config.yaml
n_layer: 16
head_dim: 32
d_mlp: 1280
norm: "rmsnorm"
parallel_block: false
extras: ["local attention windows", "shifted keys", "gated attention", "value embeddings", "hashed n-gram embeddings", "an embedding shortcut", "learned residual scales", "capped logits"]
init_std_qkv: 0.0217
init_std_o: 0.0217
init_std_down: 0.0
beta1: 0.95
lr_head: 0.00751
train_tokens: 412800000
steps: 18179
Each number is 128 + 24 x the weight over its row's rms, rounded and kept within 0 to 255. Layers, rows and columns count from 0. The size above them is the row's rms in percent of the matrix's.

# layer 11 MLP up, 1280x320, rms 0.0826, rows 624-633, columns 0-159
size [ 39 106 102 100  93 105  31 118 110  88]
[[171 101 115 130 127 123 149 111 138 121 124 105  84  65 151 160  98 149 154 137 105 151 130 111  94 152  99 134 109 128 128 122 158 154 111 120 115 120 146 108 124  93  79 116 171 153 152 115 115 147 145 170  81 114  66 132 135 165 125 109  91  92 145 162 116 140  99 119 114 130 125 108 137 148 124 148 118 170 139 166 148 115  89 101 116  76 149 129 107 128 141 100 135 102 145 150 109 100 132 125 140 128 134 119 145 121 125 126 110 140 135 117 170 148 107 146 107  77  83  92 144 124  74  62 113 154 148 158 146 144 167 118 142 137 116 129 171 150 100 170 130 156 181 134 132 144  79 132 114 143 169  84  74 129 143 115 121 162 136 108]
 [125  83  97  93 121 164 109 140 154  83 149 119 138 113 113 152 109 157 143 123 128 119 190  94 116 126 121 119 139 135 155 178 119 126 144 167 112 171 120 149 130 122 133 134 134 161 135  91 132 162 115 136 112 188 139 124 142 119 111  84 126 123 128 145 122 117 119 101 108 114 145  75  96 124 112 146 176 114 123 127 145 133 125 105  84  81 140 170 144 182 109 130 105 135 118 115  66 147  96 132 132 135 124 108 135 106 113 110 101 154  81 144 116 131 115 108 140  96 123 114 169 153 139 129 144 131 117 134 111  91 143 122 112  98 153 161 133 133 154 161 146 117 166 150 144  90 132 115 101 144 105 118 120 118 107 136  99 162 107 103]
 [160 105 111 122 122  90 158 120  89 145 120 141 144 113 112 148 132 127  81 113 126 125 119 100 109 152 151 141 139  96 104 161 145 171 134 140 143 136 110 150 130 133  97 117 115 142 137 112 116 105 107 110 176 129 119 135 101 132 158 155 130 122 135 149 137 154  87 148 137 107 125  62 111 103 123 141 149 148 110 178 135  94 132 118  92 156  94 149 117  94 143  96 155 124 154 104 154 166 170 140  87 112 111 154 151 127 105  90 129 154 145 139 130 117 135 154 132  63  98 133 130  89 161  95 134 100 117 131 101 131 173 182 141 144 148 109 120 122 143 108 100 133 152 133 107 133  81 175 134 116 167 110  95 117 156 112 120 119 119 121]
 [125 137 133 146 115 117 132 116  88 119 141 134 152  90 147 136  86 154 130 137 114 127 109 118  69 103 115 105 142 135 131 151 151 135 118 163 118 140 143 141 117  87 134 145  83 135 152 158 112 151 160 139 111 124 132  85 137 120 130 106 145 126 104 127 141 115 101 119 129 174 150 122 127 160 109  92 126 135 144 129 143 102  89 132  90 127 154 118 135 191 133 145 130  99 179 154 100 117 130 131 123 142 147 168 114  59 149 149 121  87 163 101 136 168 105 136 144 105 114 147 119 157 131  93 143 136 154 160 132 115 162 152 110 150 117 136 196 161 128 141 164 123 156 124 110 162  79 133 101 161 108 142 155 135  71 145 115 143 120 133]
 [133  51  88 129 127 111 135 153 128 108  76  66 104 141 179 129 116 188  96 103 133  95 208 108 114 114 109 118  67 126 150 130 156 149 146 143 108  74  99 110 122 126 145 102 125  96 168 120 146 156 178 170 107 135 121 156 158 138 119 118 167 149 129 157  97 125 125  94 104 111  83 151 134 161 124 103 174  90 112 127 161 134  86 133 117 140 136 102 147 135  77  94 111 128 140 142 120  85 152 153 135 152  82 184 156 136 126 114 124 132 158 106 127 157 125 132  77 118 115 178 136 108 139 140 169 138 153 117 114 137 121 192 127  98 149 140 119 124 123 149 120 108 155 137 140 170 137 176 117 141 142 134 144 117 109  98 119 132 130 117]
 [115  89 115 158 148 126 128 132 197 129 109 123 136 110 149 132 106 161 128 138 105 149 149 147 150 109 123 152  95  59  98 108 118 135 148 100 115 120 164 159 168  91 110 136 142 166  96 134 146 156 116 129 159 139 100 114 168 165 146 151 157 153 125 156 134 122 155  91 139 182 148 146 115 102 124 125 112 165 122 133 145 127 124 129  94 120 116 186 126 131 135 138 120 146  97 113 119 101 164 109 130 120 153 125 162  79 113 135 118 125 143 126 133 146  87 107 172 133 126 118 109 144 121 147 116 108 130 131 152  90 155 133 110 126 108 123 129 146 115 168 138 190 105 151 161 111 133 140 146 137 134 157  72 100 150 153 129 132 128 151]
 [122  66 129 145 152 119 166  94 118 125 140 113 103 104 122 142  95 135 104 142 118 136 110 113 151 107  97 140 132 103 127 143 160 162 110 156 132 154 171 101 125  89 112 150 151 135 139 157 119 129 140 161 113 107  85 113 182 152 124 140 110 144 151 152 103 161 103 136 116 145 139 109  87 149 132 155 163 132 131 171 122 105 116 124 109 138 143 152 155 147 129 127 162 109 152 131 114 116 164 134  95 164 110 163 155 103 121 126 109 136 113 113 132 138  99 151 144 108 167  97 160 122 113 111  70 157 141 152 142 118 159 113 108 140 157 110 152 110 147 130 125 179 155 142  99 121  92 144  83 100 130 129 111  95  84 117 134 140 142 120]
 [146 129 145 110 153 101 110 149 115 152 131 101 137  93 171 136 140 143 113 127 132 147 105 133 112 129 150 169 131  92  98 112 154 120 139 131 113 120 148 166 140 143 119 125 106 120 109 163 143  97 165 176 141 135 121 129 126 143 153 109 141 116 170 145 187 129 158  98 128 112 167 137 122  74 140 141 121 123 141 123 188  81 124 140 169  80 103 132 100 130 128 149 172 115 138 174 119 143 129 153  93 173 142 102 114 106 124 164 137 142 126 113 110 130 100 202 183 137 162 127 126 119 139 147 163 139  90 129 176 124  89 171 152  97 131 125 130 126 135 109 122 151 144 123 120 156 145 152 144 100 111 105 140 137  87  95 101 182 159  82]
 [109 157 103 155 134 138 152 145 142 115 118 116 120 108 168 141  87 134 104 140 125 166 123 119 134  95  88 129 139 134  79 148 110 121 151 134 114 124 141 149 148  96 126 125 136 183 132 154 105 128 116 139 106 106 142 158 126 189 130 181 150 134 180 137 138 151  87 120 102 118 140 127 145 142  58 140 160 106 112 133 147  91 124 126 124 147 123 151 150 149 109 130 172 135 119 140 103 197 139 101 129  95  92 167 136  51 116 117 116 164 111 105 136 133 154 122 126 146 126 116 172 147 124 118  99 188 149 173 163 118 191  87 124 124 131  93 128 135 163 159 120 117 156 168 147 122 101 137 152 120 130 125 133 110  99 114 180 127 124 137]
 [135  60 133 101 161 138 138 101 137 145 159 128  94  98 125 176 103 117 116 141 123 145 124 129  97 113  92 135  86 128  73 162 134 163 112  97 129  87 112 107 144 144 137 115 124 111 171  66 186 183 122 127 130 161  72 121 112 137 132 115 152 161 146 149 144 121 101 133 114 118 121 118 130 148 104 109 139 100 180 140 123 137  88 137 122 149 163 192 153 124 107 113 127 116 121 126 132 116 150 157 113 131 117 129 107 160 151 129  82 141 150 131 128 123  89 133  83 110 125 128 175 158 122 132 141 141 116 123  91 144 116 148 133 105 128 150 120 153 142 161 118 158 153  82 182 135 106 157 141 109 153 141 127 105 105 156  82 138 123  94]]
# layer 11 MLP down (transposed), 1280x320, rms 0.0769, rows 624-633, columns 0-159
size [ 33 106 103  97  96 103  18 108 108  89]
[[130  98 176 119 114 111 107 116 126 103 123 131 144 140 147  89 152 142 176 128 164 161 111 114 126 125 182  76 103 110  95 101 108  90 158 140  94 104  99 112 118 137 160  97 154 155 147 144 149 143 123 126 126 119 124 164  90 153 106 136 123 154  88  90 146  91 142 129 139 162 137 143 125 146 116 129 105 115 142 153 158 152 119 138 147 137 112 114 108 119 160  87 148 150 128 129  64  92 126 142 123 104 140 135 116 132 135 166 104 132  88  94 151 149 121 104 115 147 130 118 133  78 101 157 118 146 108 101 111 105 135 126 160 101 141 148  81 109 165 149 156 157 154 164  98 168 134  86 127 131 137 109  84 131  89 127 111 154 164 119]
 [145 123 150 150 113 171 126 131 141  96 101 134 149 121 112 143 138 148 144 140 165 108 125  75 147 142 120 105 133 181 154 118 115 123 128  92 117 127 119 133 131 147 161 101 132 134 126 133 128 190 115 123 102 171  88  82 155 102 127 108 154 142 128 160 129 128 138 126  62 121 173 106 123 109  99 126 193 143 110 133 135  99 146 151 149 142 143 133 152 106 127 117 103 146 105 159 133 162 119 163  99 118 139 128 149 159 122  95 110 121 155 172 108 145 119 171 147 119 133 149 121 163 131 135 134 137 116 121 112 137 104 145  93 112 122 159 126 165 143 137 138 114 160 134 170  77 127 121 157 101 131 139 173 141 104 149 108 104 129 133]
 [ 99 122 142 163 123 101 170 107 129  82 114  97 162  88 143 149 122 125  91 153 146 143 151 109 177 144 137 104 118 144 119 156 128 167 137 156  65 119  84 106 136 123 158 160 118 171 161 138 113  91 122 143 128 104 147 130 117 109  92 162 127 143  79 124 120 180 166 112 113 144 122 108 137 104 144 143 126 133 110 100 130 133 130 137 132 139  97 133 144  96 117 128  90 147 104 164 133 166 128 146 100 167 142 136  85 148 141 135 150 146 114 149 123 106 111 129 135 139 124 123 142 135  65 139 177  97 105 108 151 123  67 114 129  98 157 137 112 151 172  84  55 118 111 139 129 109  92 138 143 139 166 124 128 126 112 158 128  91 137 114]
 [121  97 168 190 159 100 145 130 149  99 137 180 171 123 131 162 139  99 141 140 147 136 141 124 136 133 162  86 142 128 150 105 112 128 124 130  97 127 132 106 102 119 135 154 141 121 116 133 128 117 143 147 136 139 147 141 102 107 147 122 132 156 112  90 127 118 126 111 130 136 123 132 121 144 117 115  98 113 149  79 171 178 168  98 128 125 105 118 108 127 113 122 114 112 153 115 158 164 133 114 191 169 115 149 121 145 115 104 129 169 146  72  82 139 129 116 112 159 109 137  99 131 131 145 110 116 135 157 121 129 108 171 117 131  83 175 106 146  99 116  96 134 174 123 135 159 132 122 149 162  83 108 106 143 135  88 122 153 112 137]
 [109 161 146 160 132 145 115 171 130 150 118 126  70 128 102 159 163 153 120 107 110 138 158 129 137 119 108  89 123 152 114 126 159 156 132 106 166 153 127 160  97 100 119 132  98 137 126 127 129 133 167 147 116 171  92 138 154  95 103 141  91 145 134 103  85  86 131 143 128  94  98  82  85 178 182 134 109 110 161  97 127 160 112 141  95 140 147 144 126 129 164 100 144 132 101 116 150 156 121 144 118 164 106 134 110 153 114 121 126 147 133 137 133 132 152 134  87 144 113 121  81 131 132 168 134 118 129 160  73 126 152 121 138 129 122  92 155 139 130 128 130  98 130  95  50 147 129 143 148 101 114 109 142 106 108 112 135 103 150 122]
 [128 112 123 152 129 111 165 136 150 130 128 103 117 114 123 121 136 157 162  96 132 124 105 154 115  95  91 116 138 130 141 144 105 124 153 117 164  70 176 119 165 124 160 108 129 143 121 105 120 128 111  96 120 144 106 154 118 164 125 144 147 116 108 102 116 112 141 137  84 151 177 118 150 120 109 152  90 146  97  90 122  81 183  81 119 158 130 147  79 146 127 185  92 134 115 100 144 177 123 114 112 127 130 111  84 136  59 154  95 125 112 128 146 158 142 133 150 133 129 101 123 115 140 141 136 107 135  82  98 110 114  98 119 184 108 145 136 130 138 135 139 141 123 143 148 116  90 130 112 161 134 161 142  84 152 139 149  78 147 118]
 [149 142 109 144  96 123  88 144 108 147 112 130 109 170 113 102 128 168 137  93 146 130 104 113 138 124 132  88 104 113 135  59  84 157 144  95 121 130 112 139 137 130 136 129 142  91 124 107 162 155 122 170 134  96 151 163 120 138 166 134 122 161  79  59 122 123 145 109 167 165 136 142 120 113 138 111  94 153 116 106 131 130 123 158  69 133 149 110 171 133 173 114 160  92 139  81 162 140 112 101 151 125 112 184 116  82  99 112 145 119 135  98 123 149 185  52 147 118 149 155 124 165 123 127 140 111  90 143 105 155 111 154 139 131 137 150 123 141 127 124  81 160 129 128 143 130 134 146 141 144 134 129  77 158 147 100 143 136 112 169]
 [131 121 158 132 150  95 141 109 146 118 138 149  83 144 151 167 114 144 109 130 162 126 120 104 142 116 134 131 164  98 127 157 166 114 151 133 151 134 151 143 151 136 146 132 137 117  51 152 141  95 157 114 161  90 141 131 112 139 162 118 162 153 179 127 154 150 174 113 135  95 140 148 120 120 112 118 174 134 149  79 121 133 162 147 133  96 134 145 127 128 140 124 147 114 133 160 105 138 145 118 122 105 165 122 139 135 109 149  76 120 137 106 114 130 156 183 144 119 124 154  92 144  67 150 142 155 111 108 160 108 106 156  95  84  97 153 113 120 158 112  91 136 133 139 155 162 124 132 160 130 140  94 140 130 144 100 112 150 146  88]
 [ 94 128 113 137 149 155 126 107 156 112  97 143 118 134 146 160 124 106 114 165 161 114 124 154 145 130 101 155 128 142 150 154  69 113 188 157 159  98 117 125 119 126 135 122 135 129 119 127 145  93 152 133 181 175 144 128 134 150 131 160 138 127 156 147 112 175 122  88 132 108 125 156 135 112 103  99 154 202 116  91 120 151 136 109  90 113 141 152 123 150 155 107 121 115 170  98 110 148 139 136 143 106 110  93 141 142 140  90 114 145 112 166 105 140 164 151  82 118 145 123 156 160 138 145 136 152 119 136 109 133  83 142 122  91 161 154 104 115 131 134  83 116 147 130 167 147 138  81 113 133 146  99 105 143 150 172 134 107 143 130]
 [159 147 100 108 117 114 156 120  67 103 167 107  92 194 175 143 131 173 138 118 132  72 124 133 122 123 142 146 131 149 130 115 134 155 135 123 145 171 108 139 137 148 120 152 107 136 130 138 139 103 119 101 130 147 155 136 133  96 120 113 128 133  79 155 160 166 119 152 166  90 113 105  90  91 124 163 119 140 126 137  93 114 151 172 101 146 126 126 145 127 102 135 133 133 106 130 137 154 120 112 125 146 133 118 148  80 122 139 120 108 134 148 105 139 154 119 126 146 161 136 138 124  96  94 111 157 125 121 129 141 141 110 153 152 125 151 137 108 160 119 120 128 127 160  99 142 144 117  87 120 163  91 112 113 137 172 113 141  96 106]]